Each number is 128 + 24 x the weight over its row's rms, rounded and kept within 0 to 255. Layers, rows and columns count from 0. Numbers have three digits each. The size before them is the row's rms in percent of the matrix's.

# up: layer 2 MLP up, 1280x320, rms 0.0354, rows 1159-1205, columns 192-255
# down: layer 2 MLP down (transposed), 1280x320, rms 0.0173, rows 1159-1204, columns 192-255
up1159 118:123128139107159140133119101117122161126112118143111114165190127161146118081132106113157137154164143151115151151133168138115129143153120115145141137147117163129136118103147145131131123100134081
down1159 121:150099186158158142139122123112181096165110088117145131053086122110099143182161141103121112073148123109094172119143155099084111109149099152100115136099115107137110132184125159140133126135142107
up1160 089:124124134107154124138130102130081160144129132153098150112100144117121094175144141114126141147103101163121152143095142124111146127109135131092144201117154132148150119116153117083113172131147139
down1160 090:145138112139122127126117133119115140126145127142139121108090111114115115135121054141084093160131115113109144100172134090110153145138144161147124096144114143124157111136179114118125103131128122
up1161 094:139121131138135095164141121127140081101085136110112149115172099116104127078081137124089125106135125170115096080117137089136135126125124139164150147129116115135096115113119094147101142156121168
down1161 100:125142160121108100078146092157075128115107149089153099154129196132151143142162121120097103121095103137115179126130082132117148159120120120097142142139136135094120115099126146133113152129121166
up1162 105:180160136205128145115120116123097104116133096147110117140116147140117141150136105101117158131116088144152154106163137118124106115114105151123140118121153152168132142100126142136125105095175100
down1162 102:129098131122103126130106174115105094123135121147141142140159139155098108118149138096140144102133091123072118136126121159107088137115134127136094132136156114109144122099156163119092133152117141
up1163 109:113114098110085103166145105145163107119140124128134077115134116078121120074110161123174136103152127130109124117143118120137147165108154122115126100096148136191144098122121138123113132118088094
down1163 105:110076136142119164126123133147135144120178148152135123138139143194130102102161140165162174120156140139126137176150138122110115161141140133149160109117122119096127041078123126163090104086148115
up1164 078:120133148107125138094152115161162171091136127155104105127097153128119066136109136132183108129162111147118137160140143121158127131170086141178105096143147140141133108142180155108132120130171115
down1164 084:092105179123119122118096141167151162139162156139095136121132115120106116062116128116188116106158127175098131144138117139156125133113103144126089140123157091132126125171175120102173101140127112
up1165 083:130143130144132111104147125167169160136136127120117150126149146138138139136137087165146137135093128120119160131099137167115133119104118119119162130138160102141138158147119156103171124106149158
down1165 080:097136128129121147142137175108128146137150149106130088158135157124113153134148136140143136109126112111099135119150154112098126159108069110090117122117153111109123136126159111135092131106120132
up1166 108:113127137128123153143107163112123068122107126146110157125141116122141183124088156143122117128131111172146131122145094113057118147137111121156152094119172127163107152106121121165156165108145074
down1166 108:191104101138122155170128105118138163192109129106144132074148183117107147118129144131077143138150147124113112132088112145137128125109093117125138119115154121150112132150149138099084173153144071
up1167 096:148138088081131188074173116105168134147149125123139127172183130127153060140097130148154087126136122131046133140113117099138085084148132118113129134161107140150122125095128161126153198119136131
down1167 099:117103161108146145105125164133126123136155108131125106126125135117110102129125111115109110125131096090126109144151106115089125144140095176148139115167110146177128082145118108108112133120127119
up1168 092:136136103135152079151105162124123095139052160100147110128158171106162125142144132152140080118132161085140131116164067120130106110154126100133123167108107119146150113117098176107117166127098112
down1168 096:116133086121147127162133164162132138154100102116124101102151163113093164167147134103102162129123135143107146100142119124119152116131140089140168110090114140083134103105132124159144135129118136
up1169 101:136163159127130140114170134145141168117100131126120101139135198134137113200183096138106125112137131086094102168104105150144112105130126107114107117109096094161130144144168159181133104135136093
down1169 111:132138180124103123163103152115104126097137093108139127092134130101166126092142122132140136116086096093083120086147128142127133140158090128106120113112142130130161109171096148093154113152120146
up1170 100:112167164093178124128111127106116095148112108118107104159150144130101087119165149140101117145147104107174107155151149207133120125152167151139149182156124101112062134146142167135150104153093116
down1170 101:154159167089143105129093133122123117078060111096147081112156130100123147126128155136111132141094162117118121135147135158140116109135147154147153127121122097133116133157165137116155133133140111
up1171 105:145150143112133107154176173151127154090127145150113126086134161133147089131141140161135124167139178115119155145095159101129134125150083132138105127142094152131121141171148079151131148155117101
down1171 106:091155125130099127167168138159099157135124106120115138094121160124125153116151114141140174127090125120156127133120155127086154164105149100135136079132149129164112130149131120082139150104143123
up1172 087:114099133128160135111087119105134092091107102120149133151112129122104155126152112135151085168151136093044089086202155146120142109112153143098124100146139147145126142094147121157123136131110124
down1172 083:126135127112103116118148159107133146117121120129116078150169119136114146135143140116132078156149130114116115130129101109099138142107113199120154135113119131102115121153139130108118077139156131
up1173 093:146106138134126090151114138140089156158163131143099136158120169127136142098090163113169161142148169146133136174119080137108142157099082145120132154107115125093104135080120140104136100114129119
down1173 099:097108162132090111148100156094166192208161119143056143085132134125125109135081123138117105116102153111139116140067106129143084130079142117139106111098184148145115151116116107112115125121144115
up1174 101:112124168131171123142175133136080123075164151124111116151114119184125117133131156151136125123107133108111125102123119114102126150150129147140173115081129092098160177092135162154147096098123129
down1174 107:095155148145143162132175175152107102132124117158144113109170102121082131145154096088139158142067129155091131120146109114158111182158126094115140116095113112130178140139100147124126159130098135
up1175 092:113176109165106074125125132116143135159147116128079147132140140084192138141144104137124109120140084130124114127119147146132110103090130115170132099128119130128089139146116145130171097130103093
down1175 112:109134155073109127085137135148151131168139128127088099122154183158133142126138142130120127136153079121106138142221111195115088125083085130127090137128167139125105100125133110123103138101112165
up1176 095:122132136186120136167138136098121100145082114102204135131090116117102148132125182154103142123141129064095116107151124170147112150127115112152111116159147165158120148108152115156124103150145154
down1176 087:096155081130107109096128123157133148089072142163118087132131129141120132116165095124119146163142128101123096086135116142153111141120139151114147102154140142108124117148151102133126120080132144
up1177 095:132158144128119114115162098143149105130167155134193150154089112164129131097150171113118120174116130185090111114151106113142129103138151145091134105123128156084122142118167147129170122117175087
down1177 094:131099167148140149134100119129162124098133175138120112140118164176117103098130112139139119133139115151133142126161119127104095136140116166144137124168152091170130135123131129171134140113097141
up1178 112:125129136144143143133146108123137143125110163112146152117163114144071142087165084094133113120082115166123097126158117110125134102116116160135126161107169093124134149144136128146103120101112136
down1178 114:063115175131117127095112117144114114101140125097143116153118169127152151149124125083114159121106118142141122114132117127151136151154142135103143125142124147109157180122130185092188131149123186
up1179 111:119132170104142152147116130109136105092107153154135106089132146144151114090142100125143097115152143139123123101149150103118134085150114145170110141122187123164082100159122113130151117131132091
down1179 120:153142096192180122093124145112152117160143180100122123132115132083104104092110151164115113151161167122131121140098084131157092153132117100127094117143105140135133107138154134149141089169085132
up1180 081:098121171160164138149150142104142142136119141166128127124163084138138124121188115116115093125090128099135091130142119112100149139096142149089154143130126119087089136129141127122157106118120143
down1180 079:103116147137124121138152143147134106113119136132158099135135135163135132129123131130104113089142119119153160123118077127117136119099112131167152156094126158091167162121134157143137150089161148
up1181 101:056108092116156093145138086122100117106121130144124106094125121158127121152143147144170140149142137096113148157147164165133157117120149091104152133121134088135138130126157136121134091149161080
down1181 100:146163124106086121129046176107110155200132129128103162139155122094076152117081117114125145122138135087159127119166132129116114148117119166133123113160108155116132106141155112166135134157099141
up1182 095:110102105109069113174115107115150105110137073135087152105152144086134162105118124178146104135142105112169161108097129116148112153066135119184109130141131122142128113134143143078171137120131137
down1182 107:095162136126112131102108127133102114150117116121120121112123105107111074130140113140065110141089076144145144137161124110128145121103137089111105090155167087173110107115136173115167117117162094
up1183 092:156113134118133120110138109115125146101139152172130135104108161152180127091140130105140106096107124167160151164121094146128155122123112160134138097147166097134091151106129114124106158104097143
down1183 091:127138127114113128096113093141152140147097129144125171103176124137138122125105134107129112121094123105135132176172120152176139109152155122115103128139129104130148115140103103081133115148139124
up1184 111:132089152133163148143118171093122106080160155132141152125113140163091117111125092125135113135159163148091162105139182102131139099126107172116176184138137157090150125092131153147155162095122097
down1184 108:159159146123116120174095155120141124109150132161083116134151119153123128126140114119130174180142125148154192133100144118138188107170157137171145157083117146138109108121150115111167134124152081
up1185 094:128151137120110116116099122152127101116122115140127145120119118109138130131144157105137103122169117130151150105051119183131118125140125126145155146167148149126123159075121057133095131187084128
down1185 089:081133148148149103071146118136150082121149151112118070138063120146117137153170098078129152142093155162099153118163121111139137124125109131100109149175132118128103163149117154143131157119142151
up1186 100:159102111126126122116100101164139151133161192128095102135114135101116122131192127164139114134102132160150136108115147082135109122158154157112117145162121148128120155138131148096153114168102144
down1186 098:120132135078121144064131143158134124119129131114155113152104145142143129090110078120113129108100146120096138129142145152134134195094102099114129135084090158136140115103087133163129145117153126
up1187 102:154129153121140160139097105098121140101131127147074121122110075100163171146127110111169134139127163132136119152104140108113119142107115115138122129096151124152114070084104132119113154131140172
down1187 102:137141149130110103124104139143112099106186084120134153112059118136167123146152124128174168100088083090141114112149105152081140188111116117138118127139085111102164148106142098155127162118107106
up1188 096:093112138115117120140074169105147093119123095157160167116133152121148185140132175114111138122142148104084161121071109119105106116196118144119121139101104146111153086151146118101142197111148170
down1188 096:053133066132143114120122186125136091096127115134152144097145124133137147175099123139104145143084126102137116186127105115110151149115133148149146110146094116112097150172112134119140170128121161
up1189 100:135123134156119128114148116159154145111160095091116129142136134118134109102104090155126156087131114129074181087157104136114121072076114113126090133166108116160088123124111164154108183139110159
down1189 102:108145132150080175131143096171194164151138146157155095132078150118134143126119117114162146149139109129128142139136131112126103166107119104134146115151107155105155115135139118161152124119171129
up1190 081:146096146122120093120134154161114135115156132126136083117093137118147112145141134144094138111139136163156161132122098142125136145128090141156183114131099132155135144120181121118133118130106101
down1190 073:178115135072136156146119115082166126159101113147118165105110126080114140153121111111110109137105091110131122143121158094149138136136156146142123137100134158142114127121094103118203120103146118
up1191 084:100148111111088130104127133127167135128146137161124187093103152138165116152111124163166172136159131135171105149130122090118092134144103151136140129125126202136082132119118135126089155134104100
down1191 087:146170088146137106132146130116165152146157126166147116068129143147130155140153134089131170106109130127151104121161166138133105138118117149142113113142146168133165161108092150127113114112135129
up1192 104:182147120135116133138135109107138130119086154130141141141194120136124139126137108061163132137105127100113101132189136108139174128152105119112104133153136100163150162142103130106151092150150109
down1192 100:163113131131113108122112138175096115100131150140112106118134157180107101139158156141127084099125101099132142138130114136149099156153089112173138131139091107164105105086157127116120123142143147
up1193 108:112127170124122126160119096104074106122099145115139111140142158135137125142116127147114059116167103140103155143122105167128164174125134145137141094093118140122153122113128127114142087128146108
down1193 112:139132200128131125125124116135130116147122118122111112114119152118122132114106145191076064141100132122139149126125109149161161136139108159107110121103162152125177119142109134161151098123130127
up1194 110:171113125168112101166150136104148171136149138141176135129110097124103140092130151124138136102148162059114180153124114151152100143134118144145118132133113128069171152109105079118142171106140117
down1194 106:149140110161120093116116139115117146135170128132170140111125126128113126179123122163082118114129149096113148133143149100158136117111108084115148124131174165130077119127113097130149142128163137
up1195 101:133133128128129139111126167109138070128087111172075129172133140139140127136108171102094136159125135124148084151121168088131098160153138094126109164138118103157158114161143190115148148110133141
down1195 108:112132131154136090146159164159147119114105143157093131118130156120123119139159156141153172126123121107148112180149124066146156113120102095097166173130097124145184120152150138096148119101110129
up1196 120:118098124176136107139153135132148114095162087156146098046111148107093115122152140175117153114106128115175151130090103109150079110107091131150149120122150100110118096125138162144086098146131138
down1196 108:116160155140129123111143155143147113143132138125098163111113096114182129135144117134154146093126167157127126108115117107135098114117135134132176139113108133153094094121103128155113105155110161
up1197 091:111133124137112125105121123135120142112111084148129155101155183129140163154102110120138138118066104156110118124102129080081164153115134106163121111124125069078120175117110155174130074116134123
down1197 091:102124130077136127092156158109090134107123095120110157131105134126128078100107189147154153125099108157127111114136132142149102120101171157119119129168145142130119150129106117174159129126100122
up1198 098:080131123180135142113103142127162080175082144106118076155122130137115091113148099133147106128127109124077121138139102148139089115128132102160130100141094159100171123087134139154159128112139111
down1198 093:143126136118140155139093148160126117126088105097117086122163127154138133141126096140081121095171063156160158134138126113131106092106127114179159101163142164066153103107125123123146090146128111
up1199 079:183122095133151140113162121187133111178113085110130140141137137137133097093119165126096135164129098113067075164138096149107146136160162152123136168101119168128086134155137140135128145193168119
down1199 090:165156112128135134119107147124145155134158107095169124110166172103157120098113153123117119150118118129097093116151108175119119140159087131105159121150120157101107151135166144093135168138123145
up1200 088:075139081092084112180098116122138112137169124165108154125149152174124120133132156128139128129081147153159134132093113130115108106086148120108125115180174123083141159166151169124134103142155116
down1200 087:118126129134127118167150123147137101087115154127131159119160091118140144074145135100130123140216137129124109131123126075134086103141170125122127129101153111158155113123111092153094104101133121
up1201 097:153137115093079094124152171174146094096153091171121114144156123107184151116121139147123110127185147119142137106113098115124114152127135147126138120103125118112108086187158130154092144128137123
down1201 093:109091131145127101140116120111150137099090139098076109126117159138135169127148139101145117120163145099104132131153112117142146093122146170132166103130130108174104138157106113159157141142079119
up1202 091:158129114112153125100196058126138144142125168122100114139112171155135135150081148162098159098134113125169149133095143116136160155155104101172103124151118115116111109106147149137053115125148128
down1202 088:149153139128107112145119150127130165165109102121150151117083142096098138126119163112149142125089089113121129135132132108106136124124141110149133124174132168115122122086125122124103136106088111
up1203 110:162143140134124091112146122151128151121119096116155149083096129191108131094130107078147135096131143117152168142136178136094144132204145168090107151137118118147144135106114133110091096113141145
down1203 107:124168087130160162087142115124148102146155132146160134112142128120152093110088119115149137146103114180096091137132115095118118155109096177145143152140164102167150149141105136126142113121094100
up1204 101:133121066145164090140108135142128105129119130154167129127082139179125140122133173147145110073149105123126124162146127152139132132139102101116104081105109142142146100149116129160118124122082107
down1204 094:097172074139145127110116150134112157123129138098136143166122140110129115164065126124144113138163088118112097102142144112113150154106143156118136188137123154085136131134113121118136124127132134
up1205 131:112127141103150169144098106168146096105123130114140096121161144164094161083100114063111174141161145121155172138146148082134195149121125125112105148094155139145135146162132126116119105160124107